{"weight_decay": 0.06, "max_seq_len": 1024, "dataset": "wikipedia_en"}
Each number is 128 + 24 x the weight over its row's rms, rounded and kept within 0 to 255. Layers, rows and columns count from 0. Numbers have three digits each. The size before them is the row's rms in percent of the matrix's.

# layer 4 MLP up, 1024x256, rms 0.153, rows 992-1017, columns 0-127
098:125154119091146134145145142121118106132111117129137070118138174128123156106070065107073098167114080132129136123115118121117126156130161152120130129143179073197121114125078142140149127143125112107120141155125113172136107167129175086154115104150144105132119147139198091144138127090110114117148130137164176137121128114139126103130112120139125176115136127139142117095147149104134105141089
101:130112173140113099163107161141136135116148131151137089122147084122139159148091076112110143180098110155161120110146137139162158105103124124164128128127129155138087100123156128140126183143133148097096129159091091146059112143124127136144147104131104149147109095141129183133108114170133124167105137125136126163140139129133136110135113145098142143113117112134134119114134075111123089115131
093:139079118135149158138166143114080144097112137124139098097109156074152144126104110134125112070145123141136107145096117156152092097168107150115145098073149139157104145121111157122092126165112105125090164113107149142104152111139148154159116153161137104127154180093103142068163144166111137140111120149134142114112122105142076142127132180129104103126116113168137159129134146101097102135112
107:110121139111168092110083098106119091148120157101131132079150123080110108087125111130119085129091132116174151158084109158134096112187096148172137162124161132126145134137133116103114097147104085107097127107112082097164147168143143126136110100117130124117131153093114127103123139119133114160114130119119138121148110149140151125165111086130153148155152169145127114134130119125099132081124
102:149112147133122120125145159129167138178059158140173102105099138149135114121128113108112147116096112132103139141104124077163114116126087097136167138125149134145156112096116114107122164094115103114129127146125121123168136122145087135148184109173138121142138143151136107151140129170121141143104116134146091159149109141124090126125172093173097151133104175107134112123119109112116138112160
107:139148136094170098161109100146139144138131143184084132172091132143191144107088134124149148068115127145152135143103092128112139082107174137097118150136150147149118136113118163152115112139083161132081132092144152109132109139138098103122111112094115138163126136125150114154141143119139146148141129082102128134160166150088147124120134108173116101100161140139155109095115150188086123129134
099:133122124132147130150106106137158140131155164150147121138148140126172113126125156128148088122116115094133150139118133106120122119113125148106173142105100124150102131170089105145125153130122115098118105108127114112136127170139102089181097056139132117112163110122092120114172113157141125094135170140137144118167129140132103132135115120128155137105114143137184146142182153143165141082123
121:110074135136103137194126105139159146167140092071138095104118106109127164145140161139095159124113145151138118127133122156152130105127113128158106130183143110122140148126120130122151169136154092138094156154112132121109152072143139100110159100113133187113095136146131118100138125109134160126128224156111118160140129149137113125148112139076162121158176138147104154126176113162115113117137
102:131146128205100148128126084173136130082107153148170125128151176181104157118118128103102146125138133088121199124118164148127109142164137097090119081152135133117136179141169134136099103126130145117181144153125128122124120117165099172145106147101131126120135159124141112150126116140103161127136159116100094078147108122138121172102135097107140082143114099122124143171140141141165179138138
101:117122160138140133111126124130119101151171143106117173147142133122137156142133138126097089133131130145101072141123119115139111140106119149116102125156168135143150108108111160127109138123113119160129121129163057118099178124141111154125108116104155083117157119135133161122083142164106154153122147126160096135137115115114132161172178120133137118132135129124109091113105097087145113156114
100:140135150133114158161095148135110105106152111133103146147147148165110125137114111169160102100151189118134135147104134135168099127110174098173130173088124124166119135142105129162129132123142096140082123140112101216120115131141141112117126139074148090116099131148143078094144171087136089159148106119157141141147138184138103181152084099130103135144128167157134130117148143113126107112145
093:158150140106153125103155149132136073100098155102124152163118112167172159166145121108113131142154143140132125096127134172151132098169142138155131132144127126168116123102128160148122098138107144148144135123106134120080128093123135103136123120172129116139121141125128100140172129093128132085075117058152140132128130105122121110147111092124152151121135156116132092110150118105117159077141
105:138124127102106121170171179119077139147098087086142083180135148134129153181133152136119143137089137086106130117158154168130143127131176134153147127142133136150112145119123164169131133120137143114110141089172130139158146153071143130113117142097126118145077167126130117128130120177136120110139121106125114139151128079101102135102135069130122145153094104127139112152078133130150144160169
102:126158129137158123141096132125088139116188152122138103143058132081159084123140106159143127097124175131129155134145173172130115159125153127107106101133124174139099131130135161086122168121188117111138091137134088162173148137112109126157128113158140112101138108144127136137129133137165123141106141142112133124153120156146162112119136127207135114123133101149077108103121184129136126141121
100:134151142116141183111164120138090111113101139119142112131128102164186118067111142104103147129082143128154169162159146141134120163135063082156120158144165159144120124147164188149137128125140128146137157122122136109135156154128135141118097118146123130104137133112139121143129139099126115075130117136125125110121134101156130118121052124104127137098127135093114173107086112107143121144132
103:153124107128137099114132141182131095174171116147113181084121139151087137094110122132108133131120112142145139143088106075123151156105132121116125136137103104145066103137127121089172133151139123125123098111155128127134138142145126147124119066128159119106122113149126169151111122145100137131149076089134152121135174082147112079114106113147142138139111136114108111102129141143078164107156
101:153139107132125130107121170127140115127100102147150109103140115118166116128141147136103104117141138139102146100088185101108127101093151120126136119117101122148117096103097116096120132137108096104141156161099116139138134116135161161129109077142148122136114120138099110178111146126133144123053150143151126132117137110111083145174158116123112126103147111131159116155129149155112167128172
101:129116127129140076128108105081103127139149133124151110113115126126112157127196133137132152135125120110072151164103143152088098097119116136131084100174163129120130097130136137121145143156132201133115131144138142107172141150166091154145123109131104172120136122138140112108138152111128127172091173147108155115086157136116140103117121109150120146121152179147122151118113086139095153101129
107:113143126104106150135053129122131166081145123086101115118126156127100139096132107154084140173131121067135130107135054112142136128119158122116122136115160100158118108125120156129161113155163143138092157159139124101152102144170103152153100142113145127128126126094132118093131162081151141161116136138177129068106112109119113164092110140142139099122122101147116141118134120145141115093098
105:051177144149148159092080106126109132081157171120105059139117166119111098123124101156066139145166108111137169108101126158142115124151116151127143182107125121120153139157143166162085104151116106110090133126146118175145114128139150137093158144156099140154157138111120119096135134106087107141136122136111114130167123119127155163142116191147132150163108105111107152132176166141115131109145
096:121141143146100167116124118140147128109139128113138140142120120102079140130161134132107143105115080117129127091173161124140139098141179134145157092126126137120115109134141144154154150106203146126119153150182119121167085143059127157111086106086130111101087127127129129102091142148155101125132095115118149167106161146103129161124130097114163140105144156088146109153108121177143139140113
101:098137108140120117163167104099155136130150146120149194156155121119096121115179149146101146116148150125146139141139153125116138124138103146115117108090156128139113162113085144097069142111157103154087128106120131117124103121119126100153065136172132122117091145147132079168131137099125138113100126177071143162127156142097107136122139108103143143112104139114102103140158122132134098131109
098:113125126126103118146140132152137153187088170145116132127153139118147104148121124156136108087129122118131121131163165139090171118129131134121103154194142111149107119083113144168098091105122093120114168130116136084087117112135086110113127138114181127111078184127149105140086130143125126155128136134164134129145114123087143090103111139081146160143131112111141170150121144134112128125126
108:116145121135123122137117161156160192122107106140143141125158156141140132106150126136103136110154156118151094102112116120130117177118129144150131128086089158118135153146160184132129054100196105141078114140115131133157106182113172117141096133098133136144121109124136127139147115103123118196135055070117124157140117125121106113133146121103127175121120139171157120076138139138130170128178
096:113139124108105088099117173160130105126190119117190152121129110124137137138115127117108136080132122096148099140096124143138183104139098156167130154119116119137090148130138127148137139148100152115115128096152096113153112142140110136134133135128082131125152184122120158165111114136087126145103111079098131150114131123117141122108129124100159105114134148124121172105142089097146061137137
091:145166077117146101114073175143119042110134112121166149126143140124133153115146122123125090129113140109127142159176119125139126128155105081178159141104151117146122129156076153104119105160143103138146133104111163172126160107104133142153155099111152157072108165115144104153131089108109137110145144123201085119106110084114139166141130145119112139112139144104164096198126134144140138116132
# layer 4 MLP down (transposed), 1024x256, rms 0.143, rows 992-1016, columns 0-127
096:124133117146107119104133141162093109112137116127166092129114102141172169145130168125111103150170124085150120124146149166164144142098146092103135164122106126113164158109141106151165150127116126138137122132114124138117156109090134187112145155105123152127108096127117125092139153142184115112126105121145130142126157177125112140151081147089101083071138128094150126111121123096115162112120
102:124133113138131121161159122101118136108125131102144112094123127137123110175133137086167119117107124117122160117128151099183104128123089117098133092107148106140137175125141112131159178109131150123162138104140129145120135087150148167183149141123120082111121065129111179169117140134160098085156134144077117131156125145203123115104150099138139151121138166127184176133121138126150147125092
094:107160150116150108163119121082148117136118156104123138176119148119100140121102125103128143085148099141161117096162135108130135145136168115157128140142126163144133110099112154134158154125134102157113110099136147134154136110144100092144153117139111107171133112091182097130119079099103112157124135160074133084101120100127129089125168128162122125126137123121124116122083140119112109097137
114:146145163137150096143162151125098061123121127134106156156190124123106121118123125123130109146115141103170100154127113152113124138133115151135086118117161127116093166110120120145117106128087148123141167175133071114140133072109133106159112111114150101120153122093130125115122133133133156088115122144145169177148119173146140131132129079113159114109105141159160160135120128134111160137133
096:121109095110129102159126119184115123119140111085151106097135115150120108122122114098134138123151126127118113094191149141163111178161131142124113144139126141131094137084133137137087105150114156141145146126124121127133129142113161120115096148122168145099072081108121128116152109140146142144155128117115132149093131140096160134102058137085168121115147088141060106141119096177111105120120
093:101102089102091118162111137160113121158122128070132135072098102127107105142135139117118129152121115143155126092145142141177084129152146124126093059113113110074147144128149114094135089142117052090143151127123192117132164119121058134118122134122148099136121129119137134139111087115163142117128142140121142112127158123156135136124113178117108133142144108117176141099109202107103156153154
097:115146115115130112120127115111095157076092137135110136155124126117112137113154167150131151117136119096196117165098136145123094166108163126142145141147183114114105148100130126136135134121133096111108103135082144108106102119094144140147132115115161155164118161130138134148110163126104173143149126157155143147127137136118157100175153123121092115078100139198133154108099143130118147149137
111:120128137149134168152131090130199110132132109144123127143117111121152129141113095129088131129116143167169138141131137110132115120179134121113099122148127152124101169158110108132115145135152148152139110145115141115087153107133124105058122085134128176065121119129109106129106114123127146145147149124125151161121104124103118094173097126151143102145145124148101153129104132125096168081127
103:149135112139156112186152120161138106096156131139082133080134091132149100122142085141148055116118081156123129148078149147112127147069132097148156147090105161137093134118111096109118136096128125164149147100148139151172149135088101143143111119143136077129105117123097130107122108156135101120116097121140137144103121104084135086142111106113139139113133114066099118150139136139146104142140
102:126170163149145142145139153120125113102128166067102135148148138147158090137125107162133136128114151118113162118132130118120109104137130121140095126106127104175093095097132133101126133130101133203136101144117121072107139098152087124131079107158096137134135150085116159174148095102124110120098116144142092152158121154127160141116086146154137092177099112090123155099102134161135122114146
097:096117116112155116150116100092145131147117130090159150099088121176121116137102133137134144135123135132133108146165165143151098170177130102111111119192129142102162173096164181147103110126123116176126160134167129145107118119156096166116137105116124140132112108154119146163111102134128150102124149135147124120138138093139126098159132111142127147130150114110127133128118141165105148151136
091:121132113144169171146104124074094158092110096087151140098127119137148102136125114154089115126078131136186103110115163087133138181119129133097112077128152138081132142135130117112148129087110075108109128099150139129143129084137143139105129134111099105119156102134118156120107109131126100125128107157138140087171128143144147101107128173171140163154129106120104109122119130129144148108140
105:089128123131093068143108154141130093133087144117149092145142173156107115110112134132086092105077133107134120126115128112156112162106095115109088160105106108163133125126130145089142147142151149124109169095126164130137117119146136116122141139086166128130160120138120118108132110109098141131125102108141119113119121126080131096120171129139137093132144081142094116152147141147119108122131
114:127116158180121100118066132074108156109136120120145146110120136132194072134132123126207177145132123117126125112139108161134173132130135151131143143165171161128121132123145121148130112109102142119140137136128119136098138137108126124150078089150136181169125114120103119114135088126105108127167153092168176105122083170126154138111106123174118119104135147119112126140143132167141107115128
096:099103100124126145155135107090142124135115145135109117092107109177149117148164145168103104091123109148139126092125109097104134116117126138108122134119118120090143134103144105118078119173112135126113123148136141154140143133104094121116128087085128120116110129118146047172171106121160096131141152078117134133154152100110102092112139072161130108129110118161095084102127120100107147093146
112:168167151110112113129128152129096123107105125139124160137138122111106127143059166109124106106122103141149118122123139110112105125123119118119167124170136123120111187140159129133155092169150149154103135141157171104157143121142129099172148047143162117118147109137172110178143148187086086090124101157170137132151133137130122134122102149153118121158130111138126147100094125129136170131138
111:166127092144092154174162129117132153076124082159182124076121132102106125151119172123121130070150106137103131145147164125131113157148178123119133114130169126111110168089091153149156071158148148183121110142076114110070099123175144131128086116147146116114118087146096154158131129124121111126149119124108120123125118121178120143170163141119125171100147111132102158105144137107134138110103
096:167100193149113162139159111133125142110124121159128134162099154099146099111122101127092111164146070155108126120106124101115121106086120108151103112121142123134160127079136119138117121156122177131141099150128117091114120088116141129174124084130126124135141145140123110133142126140102100124128082155121139147161042165127120156137137070131082107157136127139110118133145130148113108105126
100:177112097102137122130141130187108092134122138100126150139132120152106100097150119124149167100170150150138102133171170144129109133115125147134157142151139169111103127133125107110100163102131125091130060102161090109095117122113121135190162139167121123154130087115153114167118111158147105099130146117133180096161175154118101125119142152125162131155112146075150136161144137151083124136160
093:149092102135146131165150145106166119148090113148129102103125178170147121137125141102175156131119123132086166097109160116107094107117166131155142095139114127122146131157132132129139136164104072093110105114162115082152134111141137154155120141091103125131121124145127126167084094135112143119130124139122093131130154148184133147151109102138117144176115124111095159105124165137167140112141
097:153119125134137105104163125143122115051129122126134145091155146135105126149121091096104165096117166133118122155133132136133119143120126116116116146138102144184139156143125101094129133125122161146112109119130123160138141147139160072172165092159160120122144067144150153167102133081132160123151145101105125126111135123137114097134147162113155163122143122126166132135143122113151110121141
097:144090120116124128146197082133102144145120103154143110105160151131033174126124141117121109100105135128188139122107145157172138151149139147149158148106081110139154148161199162136167138161152117127124094091148120122121119096121146153152171139129136094134108098169098154131103099108116156150087125114121101155151159106136112156118147127154140125157124151114161132141166124137154118138137
098:179147052101139128174139133136120130107130100124110111127131163150103165097081164102142163195124117141109125155120112169105106171115119173154110122091141106129126152141081129128133135146138105157133093151140119156146140129113149130101124117178160104096121121125136113110144112141115146160149122107127125148154129134103136136104127109161141063111093149128119117125129154149117137113155
103:142139111132097121129158138098129148141184125104076088099172125081136095178108169107158158121156130083152100151108123122123133111088144134139129149121130186124118177131120149067142134153116104147096163119099101120122136160123125114141122129144096131117072106065107162126118087134153113117161125133123144109106110113109156089144121125116164137127127154148114069135121107131145146123154
095:125118121130126154156156141204091138083093155122095159091149120158158062138129093135146183121135104096141144112132125121117150157126122092103117057137106094152121100107131132120089119115146120097130122133076126143129166143144128162116119098130140106138137094117123117144172092139131113106146092159179140124132160142136119093134139157138123128141120091119154106147088146106113070105141